Weights of a small transformer language model.
Size: 9 layers, width 640, MLP 1920 tanh GELU, vocabulary 8192, 50.2M parameters.
Architecture: LayerNorm before each block, learned positions, tied embeddings.
Training: 819M tokens, 8534 steps.
Each number is 128 + 24 x the weight over its row's rms, rounded and kept within 0 to 255. Layers, rows and columns count from 0. Numbers have three digits each. The size before them is the row's rms in percent of the matrix's.

# layer 2 attention output (transposed), 960x640, rms 0.105, rows 637-703, columns 40-79
088:160151163170130129119125117122124173125113117134112142151097107173162128098197152136128103120111155148138150118154119081
083:149109116142113131104156118140125185122141089142082142153113104117130119095122115136155129156131111141140102126104116127
085:066085116161112133112103159100110170170127127128084136119137187130140151133148118113129155099149118117104097100114173145
123:154131141085099131128141135085118153106140130108142162156110135157103123125112146155144163132140132115116108169112118155
118:151127148109156160110113106142155125110087093112170145117125146112115213105109130178093123164136070108153097137150146153
121:131143123137122122127133099105145083087131156099126159096117103132165137116140125083134131120125135105151093136130114136
122:139130139111104130101158167146151146088142131104148116144102085153135103131128102089089168168108127100104119110117097109
122:143138184148108118122132090113142153155125094149153149129132144119124111110171116169114154151140129108121089142133125112
116:178122094127151144149111117140164177100100116148146094147156089123141163108147136166124157128132080160104114106148122103
124:148099078114112170132148131170110159111117141140175122113124119112106135103062130135110135084141156136124132085136141153
128:142081152176078161120107144093118122115119143133123143141140131095100085139105132146141143156148084173149125149157117136
129:127116147136141123137158123141091112110106126118113111139159122117127132170133119119105172149083143161147138126157136119
124:137142104124148135127114088097090139116156142115118119108183133130146142139150131162114087142105156104114120132102128092
118:138107138105094114137112145127089171108111131122112076144139127103135105165131135113108152113121102160159140161148130119
123:111130114143129073152104147152083140122121156176083179107132126145159074160129176095193115109124086118120107090139157130
130:173078150102123117149154123161146140130156156175140141131182123147119127134119115075154113143099151200132105127112118145
116:151125140104123148096123115106159125105099131119095072123123117129135130108098095108133149138103104137075134120167173153
128:160100142162081113116145130131154120099120168141148124150147125112132078122103162119110088104087123123097121109130131144
117:124089145134122138110078137113186114133133137144123143146126086137130136093140150089114133127122155138148106141107139139
121:172123153160147179123127101092159115154135103150137132145167131138107142120145140119114143076161100109073111100169150114
122:168155119088128094113144123100189108104115052114131094132125085123145119148096114109109125111133097153128126146141127161
120:119127169164146132146127117105117118136107167120141120126172123131131157131119115097138122139130105131091132115095144127
121:112100135126088110096158128138154136159134093148129172146087124164071130116130119115142112140102108108106139151114134142
114:147144161150098134137103141122139134069134106137114125160120116076141103102133130123120128133150181126073149118135141105
127:141120167122107164103134142153116149132156147136141141147131144107121145148114148108179101155158139131122142074143106129
116:093134131098148131093090120152087135083177130104139102144170084127141108069113107107102120151136147134116139117173140141
126:126134148131175124140098144115145129148141139125100117126128125117103144129118190141124091128102178106110134150123130156
126:108159114102094120141114104114105130113132119130139131117130138130174130142109149150111138141175094133115136163112173081
120:115155138123112097161135074132095102131105137167157094134101152125098148117133129102122109163156154139128139133118129102
122:123149127154138149143161092099136138079087120126144105112111134161154114145112079122139167152129129157088160090128162129
126:145081138106133095094151122164149197116115150169154160109124091090111123103093109138096162134150099129087090148131126143
120:113083173140108161157139103128094153123143148149112122130141121137147127110156135111104068147124173154144100193130128123
117:126109106147134120144134106171121094079145083091122142123083149111089154138107092107107112092109180144101163137102157132
125:143158095153111165100144080131113118117061133120126096120088150098131127175114137147088140164130131101111158175122123123
124:107124110131119117115107151102123131154099157124120089109114097168143123131121158091118148117096179121142124078147141131
112:113118176125142138130138049124182078133145102139126105150121154098099097150098101144114125117172173149121128136108120138
118:180108151120091096134113096119093115139143100137147117103135094127106164154097142104099116085134172141097134158117087113
123:115134112098132133134127114136128121180120157109122126145091127129156100158128109103168111148117146136151088150084095161
118:106153132182136156114153132121146107154137086153134110100086091155134115121134118122126139096120116101192102086175083117
121:124118126112148147136124133121100128126157127102085143104097109089132140136110067140136141135147144125105112123132135096
124:092133147146086124121121085153102126127110126154144115139143151107119133114126104123135117147108131125104086140159154148
125:140117092093143122110071114122109118106113116140138087111179101130120130192130136111150146141107097124152156112130153136
121:086146070125126130114163133102124134142131136099132146166107169131164124134103134192110161128139134144127139136136123141
113:121119119111144183123116110118121101080119088114166133091120115090162137090130133122148117142115120112120106120100100108
120:097112151092116103149105157125111116079160146115116130128134164133178176118134130142129137077106139127131114114151134131
119:120145140102116109103143105118116148120098131124145149132195139150104123131125135146085139134134118153157085115117158124
118:092129142145117134148136137113128139158111113112093119096138134119114136096096132159144105111098111161119104105105151113
113:147157126121132110114141151121123135145129128132163136152101103120120153070112114098115122118141116054123093148148126112
113:134131145102162180126163137100114111133143140163135115121169135129137150119111130175130164109159132106134097098130112118
125:108107089067095127115119116082151109147112122147112126143095126105148134154109160094105145136127130120140145117153151143
113:138123162129125140140116132098099130162140142087113104156172143163135098116144127138160112124160139131146099173115124121
117:129135117155085142123115143111111102124135134145128120159084142151156104161146103142167140111129129120096097097157149104
109:154132105123146131105103114170117096130130116147074098104159184147159104139142129140125148142157113142136132174093137077
113:120136110121154128092123135147072131162149134133145121114151129117128140105159132092124129129106153110138121135102126069
125:142111108124106116111118149107123143142155135104112117104182122107123107104143137149117097142100157104103140153155131105
117:144121135171133128090139108103126142137104131151122108109119100112098103149125113128129127120117117106118121134122107112
118:156076089140098131138134126127117182100093099103147137149109109136140150092118131133122123152151110108128086086107131144
123:167097123121135129100133139152169119120121134127131103132144131133091136153104115152094143114145102151079133112106109125
119:122138142164143153128161087152092161100140127101160099081136118104108122166101114106128157136141109107123130099138153155
129:139125121092139111135134155124165110145124101076144148175125119151143139078143149151177106132107114127125131144133144106
121:108148139107137158113120069137115149165127130124131126084102151181078118155150200127106142121110133136110124116156117146
117:089122116126121115107113169153134122142151145109097095133125083120086105171138138108108107122131149099104121122124143121
128:124140118136135086093093123110186122102131087095154128119093114125125106150132089113168145077145173132119167164139090102
125:133120134134141146130154090138078131121123110107094089148118133112156129104064186121162140112109103135085122130146171114
119:095109148139128093165072167150142082141102167113174098147112128144120095169132152129126130137144114113098112138104112101
130:114124093121124142109135169118128117138131143128138130145138123125126117076130127119166156142151147113150172107109096083
133:117123111123120101106120119126077126138105130150092132175121127103154093128143154129146151131095165122099128138137142130
# layer 2 attention value, 960x640, rms 0.0719, rows 638-703, columns 40-79
085:095100119126141128116108113136122117146158133110145115154117136155106153125149111097122127161111133137112107154103136146
093:129117138134131120179104129159135131080132135126176105116098116146138126104083128130141139116125122118154156100110115140
115:175160145100139128139131140123113149118154131136139117128158094108146135128149116104098130112092138163144142109104166134
114:112094141134125106156119155135077122123144116121135111123154121169116119108123106122191190104113164147160141058118119089
108:111091156156144167116104116121127148166139137113120120166135159105111142140135129119145117126138126118133168145131127160
113:107141117167123095158089121154143112136127102143163109081158163116126139077107125169160140120080102160127149118124176149
110:101098137149142113093108148151120153135161139104130124090114129159141153157171123130116111102130094106168174149104146143
107:077098108166129131161102140128127114131148089107139160149127161168100108138105143094124111112118131140152139100092142090
113:117162112192131133158092115133149111112103107140121166134158141158133107113150121154105126100116132147151108172115152112
110:144162134103138138126128161130107106173105175103111099091157138127158117106128135107143160103103197105172164167122101115
118:110141139149128131131142139126133136159135123101141106128123106157115106111154108130113112141125096104100123146102113135
117:133144129116099145144123124160115111132131113146145104088119056121130120083110122100159116151169074151151142103169139156
109:146165106107159154118132084128143118123141117154112164110159150123110172116075121096129099132131125108116142120128144120
113:109139125111110142144107137110139154157172141124126119153107121101092150117099082120104122149128178142141143216160115159
113:121115075073143147087125139117132120122119122096099159082092129092109108143168114153088125100127088138134125132124107117
100:156127100093140135131111096137107120173141141169116153133132128096149167132163159132147106090119149141179109128104139134
120:120179115083140139115123123156150086148101117094138130116112133111144122161155085162111188158137150113118183132109107117
110:090141114126115126109182150098086124118142122099128167126125149106160103139146170129134180122133114133167133111113142137
108:123142122101121085118153117141087155091113135109131165119138120135130144132137149143139080141123141130186122127117128140
111:105120133101107168089154101096105127143121137115117152130114139136116142083135139128100116152140128181113149113075162104
112:133126138134106147100163143174118136147128104118075128132122123131139096147143179144151128114116156154091132119145133087
110:121135144125151133142125113155113119147138131090108066149123122095141106116120146107096163126118135107137098128109115114
105:117147102092122151119150132148137119178132150168119067135118104126103132138125139105124138146080110167147127155117141105
122:123139095149124129159118125113153133124148166139117111088105146097144133139151129146127125093112113170156146126133160162
108:165131155136131102162126136108118102110079111153142173133147188113124095171141135145141160133132108122139129165094119166
111:148139099111093137146131139122128094100106123111122116145131100174158107139121083168161115152155100140100146132125096121
116:177116120135134146095146122117149098132131133151137151118144127126084148109096092108130150124087125139092090115150103126
111:127132099105169115056150143149134143144159120104087108095123109148131139143133106183111117138140124165103119101133168128
116:125128162136148117137095148144116131148159134110119139150156151094122132095133177129102087105123105116167130135155132131
116:140132126104085152166125130097115108108142124110155129134134166136159097144153185117114135110154138126125195147114135122
115:130123103127145119072149155117109103094139112163092113102123112129111149119130166147149148078143119128128156114125165139
109:153133142096136136176158119108143136141079115166101111156132122054151142124152146109128136161146107118132141122126125093
111:126151130079166149146114101131111119096113153107110128105140125115132135074140183125157107106135125120148136146161135093
114:159125125154139136121120105121135119100126086123132137126114142127130153170120121131142116161161123138131139093128136138
107:126164104119096113112133147140119124119093143120102135094103097125124145081193138102125102098147089115120122138156169126
107:121126124122175141148151186104116109136116116114100144166170091154164118083103104125151133171146055117112136114087161140
115:112126169151124152099124141137151129087144089150140138107136134178110124082142140118141134117148114138162101105101174132
110:128162115091097119143086097123092098122144126124138119168134122114140155090122115126107117158137128140168121109095182167
112:166139112105133118124107103128133151141104147134144106136142140157125108154130130121119136079147102103147116160128133127
115:192139125059177162126136111076154133151125128095115131119130053132125101100166171125156114090146112129143149142142097117
114:116165131120120130135149108135092105122121135142125153100098131132143136099116100100140126159162115145117126149119097073
113:151114113177130150104131130139150114140122088145126140094138130123088088147132114081110144133134129121127154088110149120
109:122122103161143086168138181147135187159103139121134113201159122193116173118089124142130157116181108157116129117135143159
111:175115107167141136148112090111159143151116148149164116098105121127109096110120133078112093133151099134169134131150070134
112:130099120105135122134136114132152151152111123152134128130093123142109146108114104144143104099127149134114133160152106134
114:162134143111178154090142110121084141107133132092126148165140123100106154146106116100104145114154129123098148145113107139
112:155103135148106141124148132129134108123183105119176150108132099142130141125145113168171159102143100128118173106163126166
110:176157143117060097091162137122147119143110133115138143103112098150072163159150134122119108117150145125106156159135086171
114:130198121182119109149105090133124130095127135120147089156136108148120117118075095149106114170140177111174104137129123095
107:107081130157142081089134126161124125134084137114198143119113128113120148148110130118127184102119149135107122101098107158
107:111126109111161121114135102173150140123128100151104100132143091116128117131116141107080129168127103122096144163152070161
101:125146091121096147145127088081139155121109138139150155120082099134133154168116136118164072130138129132102089166111113163
104:149075130118128122126085148097145109162136091095110108108110116106129118103132111148165119151109118140127118107130128119
114:087130106143149138151148127108112106093116160111099154145061135104113118127113140155111141146150113125149118130134136123
110:078110124125059130163120199141112125156128126075127134135176136143137110098158129126130116150141155172182123136108156121
112:145151130091156137106138110102136128134128106122113138104141126132135113145127115155114139113124126131113168149099126146
113:122147134130094094115137127137087105101101165132102099151123112133132122119130133099149111124105127128105111154125116098
108:101152153073132125155133185129171095113120138163132153139130181122098115143149088139153097143153145132115098170131138125
121:124118133080154156070102089134130117155123139166131168126120120147161122180087083133110158090118167097055125139127089130
118:133089069131116107132098139108138120103104121144050146140104118104141094102117098124105128163153144110133121141139118099
111:167135142151126153123133111141132126110123130192123142105126150122127080110099168144164120174099137158094121118076155145
118:106090128112141148161123118145129134131117175175065118156141157142185083086130159125111117170096101134094156128114190088
115:120178113110142123162126114128151121172137095157161153149145152147115175132112117104122138154187141115118128060114154152
113:112079127161135171146149116154144136134114133147106177117135144119137114122094088125097144130130135112119117112144151122
119:138181159130117130134134107110145138104132127144140145139146115146096145165098123178106102145105118137111132103132181171
121:170120161097160128156110087142151072146094126095157120114093107144161137140157088183142116148142141138160152152146118146
# layer 2 attention query, 960x640, rms 0.0698, rows 640-740, columns 40-79
094:098110103184158124162158150121132128121131116104122159110119120133133154113145179077128098118137116128124140106173143147
093:114144134093130122150096168164138143167181160149115131143107128095140086194125111089116133122089128131140132118150125080
098:162142155085150123110116137147138103098137139182109145157138120137118154110110098122172139135134095152114112159089136107
094:133149103101100136129116145089145139131145145068158138123124104097143130136147137142147119105152114153132156208109166163
100:120123137190158113101085173120082125103161096162113137146162123156090088130143082103180132109137123149104115105148094160
096:151109125134129139139100088141097079123108129112129168109122133115124156148134140166121199146132142132120173114140135149
096:128119072116105109142115150142092139149102132109112121073171105138149137101097088138153146143157110133135108168146104107
097:145140079124147116134152077123120095164112119138163113089132129142121136127168179089109133139103129110078143134116196119
097:156138122143115086103136111143095152101160155137162143182146148109134155121127096142137137094117135141116134141149157072
098:151152127097132106182115121154140076107144133108137102115149095182139110133147086144072140117140133188145138151110126138
093:119117123100147148140134098094134106142130094185133108120139142112116118141063141130113075101126132146123121136124186144
093:115170159161107125160158142125147129165099161097137163118135115138141150094187140145119128162120155077160123127171075122
097:139113127107129073115122126126136103137136158143156146116108129158123151130136157139139141122116160125184141116134129104
093:119141156144152136127103100115132090104133119077125138105101154142144151122139126138116141131136132125158160129145129134
096:143126138106143079109129129162090139094155161140138126102106117112130105098099079154135126102124170155141130124101093149
095:138083175166137132152131116126133100124123097120110137139099147108077143201148164164111130087122118106077116143110111138
090:117133120145138146117104120106105156170124151093106069152124161119093104156158115125112121094104118129118119135092133137
098:203088131131147110135096146129137123114150152073099133134125124134106151131144139114113104122112144106110139089099118110
095:127104128140127152155105103145120121130115139110091148126119128150161149099110128103153123153162096142146163120136102179
090:086182166105187129112141113179128133142131180123100107099117134171099116131094131120119112123156146189131136109111130130
097:112104121144161155120153135120117159141166122099088113134111159123093124106131126132123144139096073108132153141136160135
098:100104130139130123130119137130132131089082108064059118100141130108145140149104108160122152140139126133133135115133151127
096:130111125127147121141131114148122139120101142144118156140124117087110154132101136100150115057139134101137122119144122110
096:138128126159115143134125174094108143135146117114140129108089138107154100142139126139146140154154142137118156114095093142
095:192149136161101105152156112119116159113103088135099139089105136119163150122121099098146131138108118135090158134107095120
095:096092158130130120144103117123120137115086132115164137089143137114120141079114122065111105144114095128124144134165120158
095:171177161103169134132110119100128159160151124122161133110161069146097182108165127126155135090090085132103114083085148119
101:161134120121131122105141130123168145098122120134168123145120140148131130141124123153095147127129132140118136130133080113
092:111105113129094143137142124123128121129126136142144137129128105124136116148177152120156152106118106151155124162138103143
100:130146169075134107089113105145134128137129129121102146128112120148090078143124145180137092176116105124100131138136116115
103:152166103150100114149114141142103119129164158104065124128104128111125092093118089131118150097131115110151129136127126174
095:140164126140112119169124080177114163123133143117098108157151146100120069133090128168153120148129078139103067154156124145
101:092119144118117148151138125101133135103095104112112125127109094103103143088153137108149109137065140100118124131168132099
093:160104113137131156105083104113135111122173141143136190141134115138101150103077118131129131135117156112113153103145127152
096:139148103142108166169129126132138106134109117113139121057124099090149106153097132136122134087162152122129117126101078089
095:106112151129114107123107130126159124116115128145159069116140094135125103100110155133135134167157146119126115131175184129
095:169140159109156144082147189129136107122119113116113138138150119120148163100114139117118112152147109135129116144118135175
095:150102142122165111123111102093103124125084135113159134139153109103127118080109088167136131137121103109136151129115122123
097:142132127119147140089147163166126088133129162130137120114128127100147109137139092129124086170117178157135143123142120140
093:122175113118174088123114117134109103138126145121188103117099127113105145141158130108178126126097131129133102137142136123
096:104116109156108098104109098154140103143141129093164148130149126144081148118080089190149145130114119152100118126101126143
095:166141138158141127122121118119074108132072110146095110099093175119164095113109118135129128111128138124113132121074127107
103:104151107141152150112069127107123081151135135095135135099129173177121105134120137144124168113119095159162165120164114133
092:145137161083190151103121140121147158132127127139139115163102141132137145154101120165133134144116118135076151110080167103
093:116123140113124131127135131151132107107097142177124139125127151128101112118144115099112123116161184109121120127125137131
091:097101142166126144132087116155161079096165156118092141142098116104146100144121150113138142110110110121098166119115121132
098:160122113132106146146123152135081125127107139142145143101120117098091151106088111140094092127152126141167130092127107140
103:083114158128163126119106127161116132093125123086124099140157133164132131147093112127134100170139120123154114103112159126
096:134151126072088111107138176088090104142100115140085152114126133101126110102141142140122104106155127128139187119127129114
092:146181166115140111114135156103159139139135103132174150123120126148144123144187126125102103125138152151127110110083123129
099:095134090127101096119152174092117115106126174144147103157105146120124112135106129090122106079099130121159139119134143119
095:155116125180123105146119109110109170125123140126105153152124117136135125144125113172139136111133134102107131126134131130
099:123155125120117130103130140093123152122136141165119147170088074098132160156127095104108100077153143131140120088166125169
101:116114161145129128103153127133133156114105084149091162149131151121144122109134053160110114136150164154106104098100123108
094:135114084120165155118121132116087152141181140110123109129120111139124174133092140117141137132170105127145124162123098131
099:131120103156159181129129117142149149099149119131135153133110134134133159125165132168130098091145152172156139096118091111
096:149087108133114136125133146129119125132126131132078141102146123086131175149072121119155108114138171120128125148144130112
101:153158198143131107134106151175103154095153103134158136132074146131159109134138083172119139114122144168121125135113178105
097:096138106184127107130119143130135119127143093108107127126180103144144113147168151134115149128119134083135130146159130112
095:158121120124117160100136116111107171167141147124117137139159130098122148168116116116074122130122112130124125130164090084
099:127107119103113099129127127152151140133118150168160156125125146134162120096151114130142136122075146108150105144134135069
099:097147121137157139124097152138148119114147126131119138136107131163109135136090124151155103102125142121121125122195097160
096:110132110150148097125155110124125097102132098121152077135154107116115114094110168127102166114131199113085083177115148134
100:138111131098128133113135098137132146078145137132126107070134149120132149126123124103123150118149149166117145096137141126
093:143116133154133147099144108139150078099149128121118152127101131125117121152118139125121098131115126132137162174169104115
098:095142135084123128135144137131121111140136121137104131110157128138147117150128093108163165129132121136094124117133120146
098:100080124094152119129071114120117139110127144171076125112148110130149150140104131113134129182113140122153100157127119110
097:125067145126095155141144129139114142121084125159164137125123141117150100114110144121106127108147123099069125099113129133
092:138167169121104073128105101161177120131134177146118170098158136151119096121173136129112105150125110113109104147177099122
101:054126138116102146122136108133107125107158114093117150141111127124175165115121123118137120155180131140149143109097145173
094:100097116121189147113138141115138140130106107115102111121165135067106155134101102124132118109123143139165119097097155127
101:137129098120155088139112096098143166102114121104157161149116126108096165108145127124102112132114151147144120104143128110
096:189150115095134119144154108122111125142104083161080114174104170174086063099112174074116120121120100098133148102144143153
097:116112137118143124168091126121105101119155099102081108131121148137129126131089133117159096155113146156091100100119129117
097:145087130091131150133136165163108134154122097165132098118158122093096121138127124133144105134091098116120107123131106116
104:125123151153138120139131127161143117114086108101141153151166107130188127111128109109125112117141118141135102132133117108
099:141150132172119146104079131097107136097177129116181175123118133157119139125145111113118129139144122107142134136084132156
106:132124137186128094119144150117147112147107139190147105148108152133096090142106114103112113107138174129133145161155159107
100:133173117136151133123096143129141111097133160148079102111165133128156117124113106132123112148120159149082138095094151131
089:131115116156119094092128146090144152142173117135096118140104097082087122143121118127157130131129133132125124125141129149
108:083140137129101108093161140147158070138074145110112122126181113166154088136134158106134151119140122083144098122144097117
109:153140166129098137156155105074159147130107111129117115147140095084117143140119126140138144127137104114148158092139141151
095:126111090112134144073130155137128115175132107113113074139105128140164119140136171127126114179089140120129137150095141109
104:160178149093170093149139137090107134129139111154081132145169184157116122097114116108165123108111142127123129141156121167
101:123127135099126125087122112090130156139176114156122108148158105122126110104146138119115115129140122100148134115132148155
107:143073112162150136140101126070137147158104136135112135144114139180140108162142140127119100129102135136136145112128105117
095:123112116131121111113142149138154115146110129106140118137118073119132130144109058133161164151106160161131146109165128098
096:103088162134125149122129146113127128145107129073128149157108133134169120148148126137092108112111129160116126133129148171
094:138119109132111133136129089125119140134113122116115123136129115175107080119117151138117096155083143167162113140097126111
091:095163146086111120105130144138130139104137147144098126131126156141147112122123102088148113165113135110094104120102102133
093:108134118105157131100096129163167115141122137110154120114124155118130097125104125122093105136144100122133165122115108103
103:134105123129129109177180146133157105152133110163157154149128122105125105106114134143080100125101122128144157146157162164
104:123162097100151131132099094112123119118120098131098152136125173151145142117144145128134128127100108140155083108117126118
097:132097141093115107124137143124150157145145134129158115132152116116133140090104120155134159131133114155130117165122120124
101:152159128107133119092146120140140138152131149153122156124148171122132130134107119142152126124138116116148100158142151129
098:171140126082125123157102131091126121123106125091114180133120135081167146110129154101124185084062087120147119094140159190
096:122105140108103157101159128142138105130125132170092109128184121108130133105120121110127104112176143121083168127135113119
103:164174158111128119141132106123157096112103135116117177141103150100151140103088160126152123085119123164123114173113132157
104:092091141127109140126119117105127137157136102094126090147166081100151164097115130157181143156151119097151136112110164126
099:092168123116124156085110152135112108105117119103139111105124152126177101129075114125106128141137107137125120118125128169
096:125108100113160083127121148127100092140125068159080118150114157159120162141119116180126108136108110092122140090099104137
# layer 2 attention key, 960x640, rms 0.0674, rows 640-739, columns 40-79
093:168174143104139142085102111095145141184127119099154151140132091138122162140107096115166153125123154149128082120109168113
094:109118107137143138116169070140124113105068102130138104128120129157151119100127164141129137170174110122149114123113159151
096:082125157174150145126117160123147144157092115130174108115111120117108134136096129131109118145163132150133116127123112145
094:144118124137158141125104111164108107141117103125108116065124151121144129132081091124148101118081133133146139111108129113
093:141085108136136119131146116098137111133105138124124122083108163125116120127136105116125135143120102125136149156100166145
093:135151103134113114148101165094123144140132077105153108128133131164135116154160133169179108129144123124092134100167120118
094:151160145120135109111137141101148118098145153112132119157111171131140138141094158095110109082099117136150125118134136157
096:095165099140128140111112158139148134122172109116103155150163133129135143146108105125117158134133117068161107116117120123
094:142119136100111143131094128079155154131125098140130119148096104139133124117138090102130119110143133126134126137130074131
094:115103137120164154105105117137093148123106177127099139134103124189140119117084138122122130154127104103139094096113120129
092:136129116108091130106167114205112151159092168099126108150092106127173132168115132107137134153127176114150110170137081131
091:136128110139125085066097104162122091148141148134126121154137110091109099105120147074128120131079150162091134136142150164
096:104107130122100156142110144147116147104162112100146126157097126139135151112122089109107113144136131177119136132118149158
094:135116115099127111110129134188086089097112126129148115143134111149163160115117158101110112106126077117111135128076154131
093:100116128153109173137136132119137147146093083128124076134104158086138110137123151087150131090148146151140124107136139128
092:162143111102135112096148118162132158107133129112112114075171124133156104139099128095106110153099131145165140159104121106
091:162171116091128143178167160170151151122105113162135174127185114151165150150126167108110100133116144117128130160115149143
095:087103129097131145116129161112114122122157124120153104164124151146155098106091128104095137167154140170122146113102122127
092:113123123157148137119120146121109087107176106165162143187131103098106164145107177156159133147119146118127137154160109115
092:143108112130085154164088085161137086160131128125134150172130076094145152132174105097113107129136135119137181123123152114
093:135114136150155117129117140111108097111123129123141130150140120129127082184125104173091145055126128144154094109118128111
093:105148148129154152125106126119116147107111129148143116154107115111156111117143156078099106105119148150149108095109090104
094:161104117132092131123156107141186128133153109121119152118117117146116146151118077150093129141104123167147101149065138154
098:109086158085139113145151110136125112110084146141132100102144129097092188118093110119139120138118156162148108142128151060
094:110153123121122105113120103116139132100127142117133160128164121141102121140159116158120103123156175153140143121119166120
095:152156130142126120145149141138091147101167129107102112158131131156136083159123104191087130119125151155138125095121160119
091:104115093132141162154122119158115119087095128124125141142169176073160137117110134144105138124124126134176145134134159140
099:091133156183110109140130140147113118156104180123143138084106115121131133100165123099130139126171093068100145139120146143
098:133126142113122141108144106099123148137127133112158102081172176133118122086038091130136120162126124102065104111132182119
093:114146134125121166157119136087129094121080111117149150147170151088162177153145092101118163111102130135146146165150156123
098:141088130145134143145112100115111130139125135121121140095151133136129144152132153109153109152078123165154130095119123108
095:146057119120146161077168124125115130135131138160155138161116098148105174149157126097113175098118171156106178105098151112
098:156160146149130130130117108144095123168126129143150144116146134172080107112128120081096107154148120140129110152100144179
093:161136086112149090139166120143122095147069121107122120122148169121158151144136159149149144109152159136137115127119155104
096:090140122143124073108115165127141124136133119117102129145106133125120126167171151061136125135070159094163091092106188160
095:136136093125159142128121141163127128080106118110101172133168116148128131154153146119121095121154129138168080138108081124
097:128139117129116129136128093109131140109133127157113133087092115135115116115145110062099117129137153115126131115127124123
093:102139147188088111138166104132138141130150141163099088120152121142127091141128148096120105144130107160127096150141146111
095:143093168121065139095087103106132134105085128142151117105104142131127154132117101149089164130138075118126103117136127126
094:128134137160109165138109140097132137153131094082142145111162157121103126096094147157104117127120120113104132099086125102
093:143113117112152127165180132120142136108118121146122135118100140110157130098172118095098092100159137102144112160156136093
093:097130134119124104120130168166126132077112159126162134111116145143095155148101112142106131142131119159149104169147069145
098:118093126150135199135143118118135169125115075096133128140111138110170151157137164097109127134102110113124128130130156132
096:131139119146093111156138115075140114100171085125111126069126120156154170139164125130146160110100153138174120141105111150
095:160148113138094124129110165103152123110166123098093168112157145119125143148137135145148143147149101114112159101090148129
092:181154165095176139125118120125109113117106117081105092108151131156110130169101106122126146104120149102166139098146132085
097:131122148115176112116134188168149131159181120135145154110111165159157117098108143087114110160138149121106114066111117117
094:111124099136140150108168148096148107123157133157150135151131192107123129117132147147128139095102095135028146128125146119
099:134109141151159129168098104187148144134163123122107128125143115140173113133137149163166148138101108141127123124157077109
091:162090152146129163139102135164080137153110117130140121074115069107129134144073089175110121144166114109107143102115153123
093:130128128125135173108131102107150102140142087160108143071141134101132125140166105163107155107119114151128125141138100102
095:097106136100148155131153121114129075147137090142121104115146151132149112132131106131203112115136122117160129159153104067
097:165137127179145144130128140151122095188098107121068078127150136123124115156130143154104149123142101126145108145181151093
096:146157078150117143127121129109123159131158132117175124081128130100104142149112143106083112115158087114093105098109116097
090:146132133148045122123108116168187120129119182121120144135106137126134155094167183137141117161097121138060102135158116143
096:158133135118152117090146136158126139112114139097117118142153142087121117112130140138095128166157106108149143136110128095
095:170128097110131102130148092117100152084106133106174163187112111123140118117149131131136145093154111129146141153136090151
097:121148092133173150127154107108118100161162123105127122128102137138110137144152118077134163161120140124120131141142128128
097:154146150089128129102151149137134128137109150120113147138072146097117071101134145092131131130111137123134107101093094117
093:146119138151110129140139093139116076115093117151135134089129126162175135096077135113120126102130152119183107160095127162
096:151132131154127115116147144131143120131156136152056170155142078158105144141118146091156129130157186153085104109150175142
092:124119154167141150125142108125118161144140146103131156137099136111148126137133146117115117117099139118176132153117119184
094:148149160092129143122116150149145144097157151193118177136106141105111112107165126120117067137140126129146139099141115152
098:143120158136139127180150129133144077120139096111104145138115137151146150097122138123135154133076159103113123123124146166
100:093123126096143141133114160194128104105146130110136148106122124098103098108125157087191131164106118124130140138134090127
100:164116148142078139140140110097157132101094116141128115138124131098132143146132145166164111137123171093131116166135147112
107:164124106182131124173164130127136079105122161118143119077125128102175098114140162140121101089122129131121130101133098118
101:085127153134155125106105119121164111133149091131093138152177113134076136149118104151142143148113138157134123135167150138
102:140124087127125154148093106123129126121158106119128109115123099163140145134110123101144110122128130140140131135089144130
093:168135154142143102160148106097144146135155110172113128110093127140121142148102148126090144159119121156099162120104136118
102:098086143131147130108151119144125165162124100127132129150118100088104135145146122141164124142154138170129153115124121121
105:119104113166140122144132152110107102135095088121134100112143166128119152135113126121127148097124106134144112094110118124
096:115118153135114159119119096114146135170128120130173143141135118101123094125124119169131149149163100096140092145122174118
101:129109139156137164104160117118128108150146102122158150149109147126131155141130129121122115127119111123118103111098114126
099:138131120128129105101121113147149149133118126123151145106146116109126127171106131096151152132111122131111081110140136126
103:149088129111178156166145120107159137149127096114124142118139082143080138159101151161117150110152114158118181138120134107
105:095150092176124136140127106136167113108096154163118132099099137158140162112145153110131095191151139188113170123129135134
103:071121147119188122163135166110119085139146136150142126135189130098084123141135170133141116066144133124112126112168125107
106:156130100164128146110111095136135146133115136133106145170114199158102147131152089114156139160159154148150130130094148131
095:107137126176150156116088135141127134171152144147120127103147132145113133104110130063132098124098115143123125098146106128
109:131109168103139139122114166123121126119163114107158123113120102134087115112098103114112131111099133125148165126122153122
100:102124110134100149103137116139119137137082123108078129114146119118156132111115080178106142115133116155138135140123142131
102:133122164096124167105116150131111173149116093153178157147130104146119135152106131187112163120142106107133078100139123157
105:084133148096134133127120133098102160135116121112193141122074116112179115146137137129100138124142122114105123152125120121
104:081124117097166133137112133102159189156136092114144119168160106136143124145100119071133126173143154132124111114144127114
106:122114109138095097150078166163150125130156156081143100168130171139108116142156156092109065067117140137113073135133099143
099:127128136091144134112131131151130147144090142116137142127134127146120131122113165103117125121132129122111148085102121130
100:178126113121100137162171123108100131139134128123073117092143120131159119148089103138087120097139123137105121124158146133
102:078103170104113116142150166116133110102154128116123098141145090155104112157101145152137160118129154131132135128136159135
095:136137132179129112067140107139147137127148110132117102134125098128071125159118124119145135132136145111174113140137196124
092:164101114161174144095164151154139184121128063134120162133136077099148122158093151180140134151146143135152138109145174153
104:131149134135153146132130116146101118207142102098104092116165069144115148150160145137099161124093141155140122145157132116
104:132164102114150118055142144118103141054105130132172108130082132140165147148143120130124157150075143153145153142092163139
101:141141151162110135073156133134101132168137128125117127111148114121196123112161132134077126123126108099107107098162084130
107:125150123130167081083108132105149089111110148124129130138122168102146116130147131128119140154090113151136140148125077137
103:063118134139152144137138089106122109154084108161136151137103111165135110135146118162110148154112127111105154187122070129
103:116116114132149111146091111143141158139137089165159100148118119155087148155121114153137173158143161139136117133139145124
099:152181120125146112156117118100126121156099095172114115149106140141110141165145135136068153081113145086099143126131112119
102:135125125114126139178125104145153199099103149117153104097135100119145114144131093090108102149147103179165132124095104126
104:131093165124150112084137163141114102085097126093115158127139156126101135130126160123144134144120106141111112137121085144